python train.py --n_layer=11 --d_model=128 --n_head=4 --n_kv_head=4 --head_dim=32 --d_mlp=512 --vocab_size=2048 --activation="xielu" --norm="rmsnorm" --norm_place="pre" --norm_eps=1e-06 --positions="rope" --rope_base=1020.0 --rope_fraction=0.5 --qk_norm=true --attn_scale=0.177 --bias="none" --tie_embeddings=false --parallel_block=false --extras=["some layers without positions", "some layers without attention", "local attention windows", "shifted keys", "gated attention", "attention sinks", "value embeddings", "hashed n-gram embeddings", "a smear gate", "an embedding shortcut", "learned residual scales", "capped logits"] --init="normal" --init_std_qkv=0.057 --init_std_o=0.0122 --init_std_up=0.057 --init_std_down=0.0122 --optimizer="muon_variant" --lr=0.00592 --beta1=0.95 --weight_decay=0.02 --lr_head=0.00539 --warmup_steps=0 --schedule="wsd" --decay_fraction=1.0 --decay_shape="linear" --final_lr_fraction=0.02 --batch_tokens=[8192, 16384, 32768] --seq_len=1024 --doc_mask=true --train_tokens=182300000 --steps=11684 --dataset="wikipedia_en"
Each number is 50 + 15 x the weight over the matrix's rms, rounded and kept within 0 to 99. Layers, rows and columns count from 0.

# layer 2 attention key, 128x128, rms 0.102, rows 49-127, columns 64-127
48 62 41 40 53 53 07 59 47 89 38 64 50 59 55 35 37 30 37 38 74 85 53 58 67 55 50 73 14 59 06 99 60 28 34 74 46 69 29 44 47 44 75 41 37 18 46 56 37 64 32 70 40 51 54 43 49 45 40 61 27 65 14 27
62 58 46 63 55 34 52 40 83 09 34 68 18 44 55 57 57 60 52 43 51 23 53 62 46 32 44 68 95 41 57 34 78 52 75 33 54 24 44 77 45 58 50 52 39 70 84 32 29 56 72 66 31 53 36 51 35 26 59 98 73 23 66 50
57 55 56 38 27 40 54 34 39 39 49 77 50 72 50 44 66 68 77 29 56 20 52 20 53 52 26 62 53 35 80 61 52 65 65 49 51 50 39 46 34 41 55 64 53 36 58 25 45 79 09 48 27 62 26 64 33 59 25 54 46 31 29 63
64 41 66 33 49 44 71 34 88 29 75 78 24 42 65 42 54 54 57 54 39 48 26 69 66 53 12 26 57 41 72 58 76 50 79 49 59 31 66 54 41 58 38 44 63 55 42 38 55 19 68 55 60 45 68 57 53 53 45 73 43 28 48 46
36 41 52 73 36 60 69 66 56 37 62 60 45 41 49 43 50 54 45 46 47 56 46 78 49 32 71 38 51 52 50 49 36 60 56 71 58 38 50 47 46 43 73 69 32 50 60 54 42 47 51 32 48 57 48 25 36 33 58 25 52 62 53 43
53 41 42 47 42 46 61 60 57 59 62 77 74 50 56 54 61 54 41 90 44 61 53 63 70 41 77 18 30 71 61 81 48 63 41 28 66 38 49 53 70 39 36 31 39 38 49 51 69 49 47 41 52 32 30 50 46 56 22 36 52 44 62 89
21 62 43 45 35 81 38 32 54 61 63 30 51 48 49 26 71 43 45 39 53 40 41 54 72 65 75 70 42 48 46 49 42 37 31 40 41 81 45 42 46 41 78 54 48 58 45 44 51 62 39 36 76 67 71 22 51 30 52 57 56 66 53 13
31 24 55 65 68 51 47 52 32 20 54 31 43 31 44 31 46 54 57 32 45 44 69 35 30 41 25 64 93 53 27 22 67 86 56 29 41 44 65 53 53 63 43 46 67 56 38 40 65 18 59 36 45 41 33 56 45 70 72 71 53 44 45 64
99 56 57 59 58 69 35 60 60 77 53 99 32 64 30 36 52 15 52 54 82 31 50 51 49 51 02 68 59 55 99 41 64 73 73 37 89 27 93 89 69 56 33 27 46 35 85 26 79 00 55 57 47 65 55 49 49 48 64 55 47 64 46 44
84 46 27 26 46 37 55 58 25 25 27 64 58 46 35 65 68 69 70 49 18 56 56 09 55 49 72 50 59 41 60 41 48 50 57 32 68 50 62 46 53 44 42 34 92 75 33 58 60 09 58 51 34 41 52 63 47 73 37 34 44 56 55 52
55 18 53 89 45 40 43 47 65 54 80 00 53 60 65 56 25 66 42 58 34 48 76 61 43 22 69 57 61 48 67 55 41 54 58 45 52 72 25 64 39 46 65 67 36 31 55 40 39 04 86 45 55 66 32 50 58 61 56 59 74 45 70 61
40 66 76 46 64 54 57 76 39 63 26 33 42 31 52 49 43 52 36 49 36 53 48 70 44 41 15 53 54 60 52 58 51 47 45 57 57 58 58 31 57 36 59 52 57 27 65 30 49 41 13 71 55 39 45 42 51 69 60 52 28 39 44 33
76 68 68 33 50 41 55 54 72 62 67 43 68 47 59 56 19 35 54 47 34 57 73 66 64 24 58 44 47 73 41 50 45 16 50 47 67 31 34 67 56 68 84 30 56 52 69 54 42 32 68 50 92 39 69 21 41 30 63 51 60 42 60 03
39 60 31 51 65 46 84 38 74 30 61 49 59 51 36 30 49 43 24 20 53 60 60 50 46 45 01 52 77 69 35 33 48 63 63 50 45 23 51 65 31 53 36 06 60 44 52 55 54 43 35 48 27 53 65 52 60 53 45 71 66 72 36 34
78 70 68 59 75 45 62 60 51 43 52 65 37 23 53 63 11 49 84 56 57 29 32 44 22 79 48 52 62 54 65 21 60 59 49 70 62 21 68 49 44 55 60 32 55 25 85 36 68 28 70 52 50 56 09 47 47 65 34 52 27 31 76 52
55 47 50 58 42 47 21 54 48 36 67 61 26 50 40 60 34 19 37 57 42 42 41 62 43 46 47 36 61 64 75 46 31 63 33 41 68 55 53 70 53 40 54 33 53 41 39 51 30 46 24 55 60 16 64 39 58 48 54 64 46 61 54 15
42 54 39 45 41 66 58 34 45 46 45 52 38 53 44 55 65 56 42 50 56 53 60 58 41 63 52 42 41 55 43 56 60 58 64 47 51 59 64 48 56 45 39 51 46 53 51 49 34 39 40 64 71 38 75 39 51 56 49 44 56 63 51 45
47 50 50 32 31 56 44 39 44 44 50 43 59 51 54 50 48 44 31 47 69 43 44 50 60 74 33 50 44 69 44 60 61 51 45 27 42 58 45 51 63 34 43 44 44 32 60 50 25 41 44 76 65 47 58 37 58 45 32 35 52 66 42 50
63 43 47 40 55 60 48 37 70 48 27 59 60 44 44 52 40 59 43 43 41 71 51 44 49 47 25 27 62 47 33 65 54 56 36 67 35 61 52 60 35 48 61 55 47 30 42 66 47 45 61 52 37 47 53 39 48 48 58 59 43 45 58 48
67 49 50 69 69 54 50 68 41 41 16 58 45 56 60 60 63 35 41 52 42 72 46 27 54 48 54 51 53 43 52 49 45 67 50 51 30 67 62 38 47 56 58 49 48 39 36 52 48 38 58 38 39 47 47 62 67 66 57 76 67 67 56 64
39 41 67 36 59 40 58 43 38 64 65 61 62 51 48 43 52 53 58 40 38 35 47 52 55 44 50 35 39 46 42 29 31 26 38 69 53 40 54 43 28 57 42 61 45 65 55 46 60 58 55 24 32 51 41 50 42 43 46 44 50 44 59 52
49 12 59 53 30 72 65 53 57 37 38 62 57 63 42 37 55 34 64 47 43 64 59 62 51 20 55 34 71 47 65 35 47 32 55 50 73 34 54 70 40 28 35 45 53 69 39 59 89 18 73 36 61 45 40 43 23 62 46 45 70 53 58 67
56 60 43 74 22 36 41 43 60 42 45 49 55 43 61 66 36 43 36 49 56 55 51 40 54 64 26 37 52 54 57 37 83 78 81 56 53 67 57 66 73 56 62 12 43 34 60 06 54 45 59 77 86 68 69 48 66 44 66 36 28 50 29 41
42 51 32 59 49 51 12 67 40 20 33 45 52 56 58 65 56 74 25 52 51 67 61 20 61 49 45 44 68 43 57 51 84 70 58 32 40 75 55 44 48 47 42 55 63 58 51 29 30 48 50 55 62 40 22 51 68 56 43 46 49 46 26 16
83 19 51 31 67 21 60 71 18 64 46 90 26 83 34 28 57 66 49 29 42 69 39 47 64 38 77 31 51 63 54 59 46 24 33 38 58 53 51 52 24 28 28 63 79 68 52 58 45 28 33 34 10 54 41 64 31 74 26 43 47 32 65 52
52 48 40 42 70 54 61 48 71 47 60 41 34 55 53 77 41 68 37 33 72 46 53 42 49 55 40 28 69 49 47 78 42 35 66 43 80 52 49 33 28 49 37 33 32 61 36 52 72 50 41 39 45 58 48 54 17 33 36 52 44 52 38 46
38 36 40 56 55 69 70 40 38 55 50 64 64 44 22 45 68 36 31 67 35 53 61 32 34 50 54 55 29 48 64 56 54 22 26 41 61 42 88 65 74 42 58 27 30 60 49 70 46 38 48 30 36 30 34 53 34 37 64 75 75 69 33 80
67 49 23 49 25 25 70 57 88 66 55 47 40 35 42 60 67 16 54 35 68 53 56 51 23 35 47 33 70 55 63 27 45 74 56 45 40 73 57 69 60 64 50 49 32 58 31 60 73 22 70 48 14 36 47 51 02 75 59 51 57 66 51 51
17 56 45 47 32 47 70 50 83 04 47 40 54 49 45 44 35 56 32 56 74 41 33 25 62 50 38 67 59 20 65 59 60 60 59 40 62 49 72 59 26 35 65 43 52 48 43 00 58 72 47 57 72 58 49 64 58 82 87 78 28 68 57 50
67 57 58 46 48 59 33 21 49 50 56 61 66 51 42 56 63 53 49 49 74 52 37 60 38 47 55 52 37 12 62 27 36 71 72 45 65 40 66 75 27 55 60 52 69 49 51 27 42 47 65 58 45 67 43 41 66 50 53 46 42 49 26 67
44 73 77 32 50 19 69 56 19 20 52 50 82 44 55 65 76 71 73 66 55 41 69 58 70 52 77 42 67 34 32 74 43 36 43 57 52 52 47 46 67 03 87 42 49 60 57 50 43 73 46 40 66 52 48 48 64 37 74 53 70 63 79 28
24 85 42 43 77 32 54 53 34 32 31 35 49 41 53 73 42 53 42 55 54 39 26 29 23 39 46 41 21 29 59 55 50 49 64 52 44 46 58 41 91 54 36 42 40 63 39 46 43 58 37 41 60 53 79 55 48 25 73 87 56 78 83 46
30 50 37 20 35 20 71 71 57 44 59 47 39 55 45 60 29 47 27 63 49 31 41 61 38 91 66 50 05 60 00 73 25 57 28 70 26 51 34 47 61 45 79 44 34 50 54 68 51 41 46 35 79 25 68 66 52 47 34 40 26 46 43 72
43 09 74 38 44 80 70 54 57 78 68 55 20 61 58 55 44 53 64 61 48 22 33 39 41 27 88 50 49 59 46 32 50 23 32 59 47 20 57 29 48 56 50 47 33 52 40 72 50 00 60 39 11 31 55 66 32 71 31 50 50 60 75 42
52 30 30 36 57 68 66 51 42 50 64 56 86 67 46 21 29 54 49 50 67 72 55 44 49 60 58 33 65 46 43 26 58 46 38 50 48 36 55 81 53 69 45 54 26 64 44 03 21 58 48 59 54 42 99 54 51 92 32 67 64 59 48 50
43 63 34 34 60 35 49 74 42 61 55 48 63 22 60 26 45 74 42 40 49 42 69 41 60 43 20 46 59 31 67 71 69 58 25 44 11 48 32 39 39 59 40 52 42 57 54 38 64 50 49 43 64 32 46 31 66 72 38 46 18 43 70 49
64 33 65 51 57 52 77 30 62 49 63 60 73 46 45 58 08 41 39 45 64 75 42 66 55 51 67 45 49 51 44 48 55 60 36 58 55 46 46 60 47 22 40 46 56 26 32 56 55 60 41 48 66 29 64 41 46 47 50 49 67 58 40 47
79 43 42 55 24 47 46 33 61 47 64 64 36 41 41 33 29 30 46 44 38 74 56 62 70 31 65 52 68 65 40 46 90 70 36 56 54 45 75 26 51 72 53 64 79 55 71 60 54 43 85 43 68 62 48 55 77 61 57 76 54 60 57 42
60 71 45 56 31 54 33 61 58 41 71 49 62 47 58 64 44 42 63 58 33 53 58 55 27 57 37 47 61 67 46 61 46 68 54 54 46 30 39 39 66 68 79 41 72 63 43 21 42 53 49 68 73 28 81 44 60 51 53 29 54 68 69 59
62 42 75 64 48 35 39 56 47 77 25 61 58 53 27 55 16 51 48 58 48 46 67 71 51 50 52 29 57 47 77 48 52 71 45 62 54 44 73 33 26 39 77 51 43 52 66 51 48 38 50 73 33 40 59 69 35 56 59 64 63 60 63 43
40 50 35 36 47 58 47 61 68 45 60 32 70 67 47 48 68 53 52 30 51 40 70 64 49 33 53 59 28 59 63 59 58 63 44 50 48 69 65 58 29 55 31 59 55 40 55 78 63 60 44 62 47 48 57 56 61 59 63 28 38 24 41 32
51 15 69 70 42 09 39 58 53 63 67 48 47 43 54 44 74 29 39 58 41 36 72 45 37 44 41 49 81 68 65 16 34 32 82 47 32 42 34 68 38 48 56 47 60 56 55 34 52 23 43 51 54 31 65 49 45 53 42 47 58 46 30 32
32 28 65 53 28 37 51 36 51 45 61 53 57 58 37 31 51 46 62 46 56 20 51 39 49 54 30 56 23 51 49 54 13 36 51 55 83 72 51 52 60 27 53 15 56 49 08 45 75 76 48 57 71 43 22 53 31 71 55 63 51 76 69 49
55 51 70 39 43 48 63 36 41 48 38 88 64 50 41 49 64 33 46 74 56 37 69 39 53 45 59 46 35 56 30 57 44 57 23 50 72 51 45 41 35 43 27 44 34 43 64 59 46 63 74 48 49 37 46 50 58 59 36 49 72 37 59 61
75 71 60 60 44 36 33 41 43 58 68 53 58 84 67 67 38 68 69 43 75 38 43 80 64 48 59 36 51 61 74 55 25 56 61 58 50 50 36 65 43 25 66 27 48 58 26 22 52 67 44 80 51 29 46 43 38 58 69 60 60 12 43 45
55 75 71 52 40 34 10 59 37 74 67 65 63 26 59 32 67 43 53 45 55 63 17 53 35 81 84 40 56 62 59 60 24 73 40 49 46 47 46 57 67 48 59 76 35 28 41 45 49 62 29 21 45 33 53 46 53 42 75 58 39 46 52 47
93 49 56 25 48 48 65 57 53 64 72 90 61 63 59 41 20 30 74 63 70 60 37 56 40 44 46 42 28 56 37 61 36 61 29 49 50 61 40 80 39 43 54 38 50 20 57 72 63 28 64 49 60 42 43 59 46 44 60 43 59 55 56 39
58 24 61 53 57 52 57 47 56 63 43 75 39 44 50 56 66 45 56 71 52 70 43 40 58 67 46 44 65 41 32 33 54 46 34 45 54 55 55 60 53 46 38 47 55 57 52 61 61 63 57 43 55 54 26 70 35 38 47 55 86 52 54 61
63 34 55 42 45 49 50 35 55 64 50 60 60 49 37 64 45 54 34 59 58 48 57 62 54 56 41 58 52 48 55 46 47 33 34 25 58 54 46 58 49 44 37 48 47 44 35 56 55 50 53 53 42 49 48 62 46 45 37 42 49 40 58 55
77 64 63 47 44 56 38 42 45 48 51 52 61 66 61 62 49 50 56 46 36 45 69 50 51 34 42 32 43 73 55 59 59 53 71 48 62 47 41 55 55 57 56 36 41 43 49 47 48 34 51 83 54 57 67 60 62 41 53 57 41 24 40 31
29 72 28 54 63 75 52 85 66 12 51 35 45 34 70 75 46 42 46 50 49 71 57 52 36 42 19 65 45 29 43 46 53 69 60 60 53 53 73 35 51 38 60 46 28 51 52 60 42 52 54 49 44 51 68 17 39 43 81 72 46 59 52 43
23 53 35 51 45 57 80 53 59 53 37 67 50 27 45 28 46 40 68 61 36 74 51 52 30 45 68 65 59 53 57 61 61 42 32 44 31 43 49 42 41 53 41 64 67 74 39 78 50 57 44 33 54 50 43 53 42 50 41 50 59 73 51 64
59 58 58 40 35 75 47 45 51 46 44 57 57 63 59 65 56 34 44 55 61 59 70 46 56 37 34 23 62 61 55 75 61 83 82 44 51 61 48 46 64 59 64 42 58 24 66 58 46 32 60 81 75 60 76 52 60 49 57 57 49 30 42 46
39 51 68 37 58 46 75 48 42 56 77 45 60 58 57 45 40 84 29 36 18 43 40 47 58 44 90 68 28 57 52 61 12 15 32 65 38 52 38 49 57 33 45 66 59 77 42 67 51 61 11 03 40 43 48 72 22 50 14 67 43 63 70 74
43 42 48 64 54 80 53 81 57 54 57 51 68 72 39 42 34 37 58 39 29 69 41 58 39 23 53 52 24 52 63 50 45 46 56 40 55 60 46 37 66 76 61 47 42 47 74 56 41 37 45 48 45 45 49 52 31 58 55 33 54 49 66 55
14 34 60 73 48 16 70 53 39 42 65 42 44 62 29 49 54 50 55 33 21 35 26 67 53 34 75 47 32 36 49 54 33 25 27 51 67 29 50 38 42 50 61 70 22 75 34 61 21 71 22 17 31 32 51 87 70 73 49 43 75 68 69 75
65 75 25 36 36 58 47 41 69 56 50 24 48 55 48 43 37 30 65 71 61 62 48 40 38 40 25 31 51 66 63 46 70 61 56 58 59 54 52 52 64 59 67 41 43 11 66 43 49 41 79 80 73 37 79 40 70 39 65 74 42 19 56 61
46 72 27 66 49 41 28 44 49 30 54 41 33 49 28 46 52 56 47 43 52 14 33 61 56 32 41 54 51 41 46 59 39 32 63 63 65 34 52 52 30 55 38 60 51 67 44 65 47 44 67 39 46 54 54 48 71 43 56 48 34 28 51 51
67 46 51 77 55 66 45 50 71 58 29 71 24 67 35 43 70 37 49 53 44 39 73 51 77 62 60 66 68 65 68 34 49 63 31 26 42 57 54 49 42 45 57 63 45 65 70 57 52 28 44 52 40 47 73 62 58 27 38 51 49 69 55 61
43 31 61 35 64 05 81 63 63 30 64 49 72 70 63 46 58 51 47 35 48 52 37 47 27 51 64 71 60 53 47 49 38 44 61 52 63 44 36 41 45 73 66 57 47 51 40 79 56 40 30 47 47 37 30 59 64 54 29 49 57 61 67 69
53 36 66 65 69 47 47 50 60 63 31 21 59 55 47 64 31 45 55 59 43 49 31 27 29 45 32 53 52 65 78 39 50 62 38 69 53 57 60 53 53 45 13 39 74 54 66 76 34 61 36 57 50 56 57 46 49 48 60 74 75 44 68 24
20 65 31 59 70 64 43 69 53 56 47 48 41 34 41 58 51 66 41 58 48 12 65 64 36 49 68 63 52 66 56 81 57 66 60 33 67 71 57 45 66 52 59 44 52 65 37 39 69 59 27 42 55 51 69 64 52 51 51 55 44 48 26 62
48 72 78 43 44 62 50 26 41 39 46 26 48 39 64 53 73 43 29 31 66 50 35 53 41 34 27 47 55 55 57 36 53 49 55 43 38 43 41 69 57 56 47 57 50 37 88 47 54 57 46 48 41 53 42 20 44 15 38 34 48 52 80 53
50 64 44 59 46 53 55 45 40 42 38 52 65 61 51 72 22 51 54 75 75 51 58 46 39 64 23 52 35 66 61 82 43 37 55 50 34 43 44 40 49 50 70 44 47 28 65 82 48 64 56 72 66 59 60 68 58 40 56 52 42 60 42 68
38 40 66 65 50 34 52 89 74 57 64 48 42 60 47 74 33 42 39 52 45 30 41 22 58 24 55 44 66 82 69 58 62 58 37 54 53 58 34 62 43 49 74 39 34 45 59 57 51 39 76 36 55 21 52 28 04 70 66 54 41 57 45 73
53 48 52 57 47 30 40 27 40 63 38 32 53 35 49 60 82 62 51 66 47 65 99 66 29 72 42 54 64 34 28 29 58 48 70 49 58 42 83 44 45 63 41 75 38 79 60 40 55 69 63 65 51 59 53 37 59 14 30 36 52 21 40 57
43 59 15 27 76 45 41 44 48 55 33 36 40 10 30 58 82 48 57 34 70 27 25 63 53 59 28 50 60 25 19 34 40 73 39 66 69 64 50 63 60 48 56 43 77 48 35 40 40 35 50 65 69 75 62 17 56 55 70 67 40 40 47 45
54 21 59 40 57 79 36 56 77 41 49 78 75 70 24 34 42 44 55 36 56 76 39 36 31 33 36 38 32 57 52 54 49 42 51 28 51 43 60 39 66 45 37 37 43 53 65 37 62 46 51 35 49 64 40 68 48 44 57 18 63 47 42 58
47 46 61 22 56 36 54 57 60 76 53 63 42 52 56 49 42 47 46 62 57 69 58 65 72 50 48 68 45 60 38 31 52 64 53 57 73 49 70 57 49 54 61 55 52 35 47 53 41 42 64 33 45 34 42 30 54 38 61 66 37 69 19 25
38 56 61 59 36 50 32 35 37 35 40 13 45 71 64 41 48 56 35 40 59 21 79 34 83 65 58 50 36 39 50 49 33 30 48 53 45 53 43 44 32 53 45 29 75 70 35 40 49 77 65 71 73 29 46 57 53 38 55 42 54 41 38 18
52 55 53 64 54 80 72 61 43 36 63 46 48 45 46 40 49 35 37 46 83 43 41 23 36 61 55 76 54 72 56 48 27 42 61 64 67 49 48 81 42 56 38 33 35 68 56 40 67 38 45 33 55 82 37 68 33 69 44 54 58 42 44 46
73 40 56 75 25 61 56 31 50 67 80 78 69 56 66 64 55 38 80 38 69 46 58 58 65 22 41 55 32 59 39 48 24 54 58 45 57 66 55 45 68 50 50 64 55 67 57 43 66 31 46 60 41 48 59 35 47 67 30 40 61 08 30 53
53 57 40 64 21 49 44 43 37 44 43 63 69 41 26 32 59 59 41 59 67 58 68 63 79 32 52 65 52 50 58 22 49 55 44 45 57 43 53 39 76 51 80 41 35 63 69 58 44 54 86 29 59 64 63 45 48 20 69 28 62 57 38 26
32 52 48 39 52 45 37 39 49 53 41 60 28 50 40 41 36 41 37 67 40 44 55 50 44 48 84 29 41 49 55 37 38 42 57 69 48 82 61 47 36 40 71 49 64 41 46 47 37 56 36 53 64 37 65 39 71 88 69 34 50 71 71 72
47 61 53 49 34 31 51 34 45 53 34 50 55 29 29 49 38 44 42 16 44 61 41 34 58 50 56 44 32 77 46 34 62 48 64 80 54 44 50 24 33 58 57 09 45 48 19 68 58 53 60 70 55 32 29 64 60 50 49 29 45 50 44 41
45 87 50 47 56 49 48 41 52 64 40 65 38 53 52 44 40 29 52 60 61 57 67 34 40 60 37 83 34 28 44 37 30 81 44 33 38 59 46 30 64 16 69 26 50 49 55 28 49 67 57 57 68 47 50 55 85 13 62 57 38 64 40 60
35 39 79 60 42 36 48 43 68 44 52 31 49 37 33 69 44 71 74 57 53 42 37 36 52 24 17 66 68 37 39 25 61 45 39 52 51 41 59 61 45 61 40 58 62 51 46 31 31 31 76 46 25 39 61 61 65 56 67 35 43 55 51 78
70 51 55 76 47 65 65 52 63 57 45 54 75 45 42 40 37 44 67 58 34 77 21 46 67 40 33 42 25 48 60 78 61 44 90 42 75 50 38 44 68 57 18 45 67 29 49 32 56 73 24 46 51 57 33 66 45 54 43 75 39 21 68 56
44 59 54 62 42 59 37 88 57 82 58 22 38 72 62 66 43 45 28 45 55 57 69 59 42 48 55 62 68 49 63 20 21 31 62 46 48 39 63 45 55 48 46 44 34 45 28 52 47 57 38 49 19 41 41 26 46 67 69 40 59 64 47 66